python train.py --n_layer=12 --d_model=256 --n_head=4 --n_kv_head=4 --head_dim=64 --d_mlp=1024 --vocab_size=1024 --activation="tanh_gelu" --norm="layernorm" --norm_place="pre" --norm_eps=1e-05 --positions="learned" --qk_norm=false --attn_scale=0.125 --bias="all" --tie_embeddings=true --parallel_block=false --init="normal" --init_std_qkv=0.0224 --init_std_o=0.0 --init_std_up=0.0224 --init_std_down=0.0 --optimizer="muon_variant" --lr=0.00791 --lr_mult_o=4.0 --beta1=0.9 --lr_head=0.00456 --grad_clip=1.0 --warmup_steps=200 --schedule="wsd" --decay_fraction=0.689 --decay_shape="linear" --final_lr_fraction=0.0 --batch_tokens=32768 --seq_len=1024 --doc_mask=true --train_tokens=476500000 --steps=14542 --dataset="wikipedia_en"
Each number is 500 + 25 x the weight over its row's rms, rounded and kept within 0 to 999. Layers, rows and columns count from 0. Numbers have three digits each. The size before them is the row's rms in percent of the matrix's.

# layer 6 attention key, 256x256, rms 0.129, rows 63, columns 0-255
088:499534455512493477496490531521517496523496500467489493480489511483513504512460501496515460532499476532508487494526505504513473544528542522504526544469500500523538468537482478527489494488500495459518454520440480497475506482505506507521499497452507528482538495501492472469500470534496482495519523501502525553523510433562491497500512514477526485497516470528498505464541481505514531520487550478525460493540499517504485522502527499486473508511501477455528475512509501526498419469513495477459534502534512460515498486479518517503505478502450459490529470495561512469477510549499541542503519489440486510523577486495502533492505502469503496456493519480541497463514498486483537496502473526503502495478519492479524552509466498496513466500460501489511490503471479532509486492476563
# layer 6 attention value, 256x256, rms 0.0813, rows 0-4, columns 0-255
100:492500492484507509505516483505506475520528516485550518463487493459433518500479492497489469516576512499516475520506508442542471494489443511515496516514482545508520507482475539532527475512528501542537490518460520426481486540485527492496477520510532536528484543520514504464526502508465517506460438450528483478510478492519516494487509484525539485496479481518511466488480458510493509501499535491537508504494491488469536490475536540530462545469497476478490449489508477492514474531512548501490455478464455498464506521459506503467487496513503452480529498533503487474489495504509467523469499457505532488492506514550492534525513493496554521528489521462518494527495521486497540540532467470525470494499511505506498478501507473517509513520511521515507453505501516533486512463499504
108:492487509500500541496499494484537516464471521539530486518485484495497482495489520500563530531468480479495479523521488461461507526505503468483509503507506488525508504504486529508519472492498510560481494478493507489454498487523500481485476526527507516503517511491508478493525441524514532506444495502477466485457505471532509518449489468486483493513534519524488481458529523473520464491510504502502513469505565483585507447481505501495539509506463505493488485481531484478550509454481534564454508517499481563474468497494504549479538478488544488484493475489501537523502508538489515496454474468508504520527491537495516484516461472479539469488453484511502511534466507496514530517508517472512514483476508501525490471495576466490480519469520514536481498537525470480481497498456496
111:474488511488535496505491481454519493482482545510469519495448482488538527503440486501475532462501449486484527496478528501489478548529480506536546485481528479513525527522468500477492471501493488488523456453506461490487467517471529514512518480503492546485478485432463494468475509493523491571501512475516497531459491496490510503502494487502512464473492497541473552487447436532511498494526504517531497501484487496546527505486525488508534496459482549468482517520482510510502512524471524494519524513467550458512490504466501466474479482480546515503499540484508527501523509500498516537497569509494482514499514474450460495521481529494537505527479555464497456508503526492507487517533508519524460486504509498518518473526455531495513502532482519504493529481528481521518527496511492
107:485508492476526527465527514494480506460532534473521540520500534527511468526524471537499496468488524494484513485491505505481513506517538472510454492494492507480503523494494501522484482514476557474496473471537497447484508466559493518483482516509506503503516486490500514508460506529509527467456482440493463503489468473528479538505479505489463466489496477544525464499502528504515473512505489500438506534538503454520519500481486452546473498537528472500512498538515563490544527487486523517451505508507473497483507544502510532464475514486466479505475535538523439486481495537467508558510528462528488470479459535525503490478477550500509523523487488491487524499482493509489489485494555489514478456490472464502500459509505492534497534521486525487536497480523541498504557499504504
104:541502506490503493516488480545517481501491532502480494480490467479494505532479504516488486473479540500500553532442489525544510473548548490548552463524506505483504466558470519462524511459487518528480502474498493503527511492473479493519513480487444493475492513505486507523516505512485464508487543508465502504483555499487486496508516522549531527461479504467515490472430495507546472470477485493523462481527514497476506490515499511501495499525546499463447498495489508505508467525509483475488469510443492450528501452478514546498520456498502549502529471502498509481510448478496507476477536510493504507507517534522495512484508541517496498490507480500533521524514512503446515508534483506458435514470525527499494502517532541536519529500458522515531510509502463473445498508498477
# layer 6 attention output (transposed), 256x256, rms 0.276, rows 0-4, columns 0-255
097:475484480541525498458482482538502497488454502541451503495487509510516497501501514568533568482469555526515544486474525514480503539483494461510514498476551479536511491490507477491479515464482524465449518530499479500526514515512442512511475455480524470490505483469465509500483490468537490497507501529496531494492492479492505492519512463483513516514481510503494515504496513512519525540469473492469505487530476480502482478480469437503505497477513492536515488516540504483458492469556492519507525504545525479524469508510486470524502474519479508552478455468469501478520524507519524507474499536515502558494491534467496530561480504486512468471526502540496496495516477534491522471491540488486486497488529500561492524490533502533472504476474445500482527536485508477510470483517450
107:531471468502512484474521489507504489521482498455495547494501512480503444523496516499452543524467504519537511491471508518525503512533501528505516472479511493491490511514476489515465456520504538467506492546510503477531498497451500504512537479472560479508487515477548492480490490469438480501535493508515525524514482478515517551519483518497482489511501528548460509545490526563481523488508496502491475539511498508456438526530511508536450498521510477487512468515475505525430471529496509511505525537492488467491471494498505452524502498528464496480474495489473503504500476479501487547505499481495467508477508489471462531546536517530515537520503530500490507514523498479491478467523564507475526498502531515504520487514467453498545468496459515439509496436488495466500502513519511
107:516500478533549496486528510512491464555476486497482465556520509528495463478505507469536464521532497518513528526521487508529490513488506518500490519492500557515505465471509493432489478543525488478480489460494502514489454524514463504527487499542519534505517473513503509498518527442486530463507480517495525514509513479483500448465481484479547496478436452470522450514509586497503498510459520489469528526502503527519517520498489502488515457483479487504529471509530511484494492528506483517486498505497484488480518482498468472530509486503507510500529522497503487494457539514527493486492477497539491467512523499547513465508540483499512456511576481536516535441479531491460456530489489506495507467473506495489493516464507473531496504482525511546465481500484527485466530485497523
103:497489469530519516528405495521509524536429490517510532518499509540484497489481494487489498484520501500503477557523493459526495518516534501500502455481494532476487455510512507485474470501511477524550549545480533540520460522503496543526536471499537532503498493489474469485513502465470460545505518516540522451475495533505510490507519477527531498531516536482493508504480486504523507506512495469534518511480526480499498492495522500490539482462485494500526449512475487508464499495502529460530529473470525532519475441479490450491500521466504535487498486452491527552502526462495495483539463475465465502474538477474479475475490487479513538471517501467505503467520517501521512476522519512509521506486537511496489501525480518498492482454538483509485508466482524488508562483470503
099:539458516508512517487514484498501521519533484489518472465488521529553501474478532485501464485574462514522495500518514515476500497476479495457474533453535514538517516514478489536517514522470519461520485516450542533477478561495514491511482503489541485492508488514490486485462514490508508452508482462536490472515420494449477509458491513499468501505447511536528479529513530498489537514509494517483488521512496488536475482517492502565505477501505532515529510526476528455465497500504508523516514455520498470486528485522497478488527505491499423495523542512462459497481520530501507482525439475554501492505493488498488470519504468522475479512460518483508480499454522476505534506493488474480526522497506480469503511509492533505508534484516490509513456507526515547523513500457522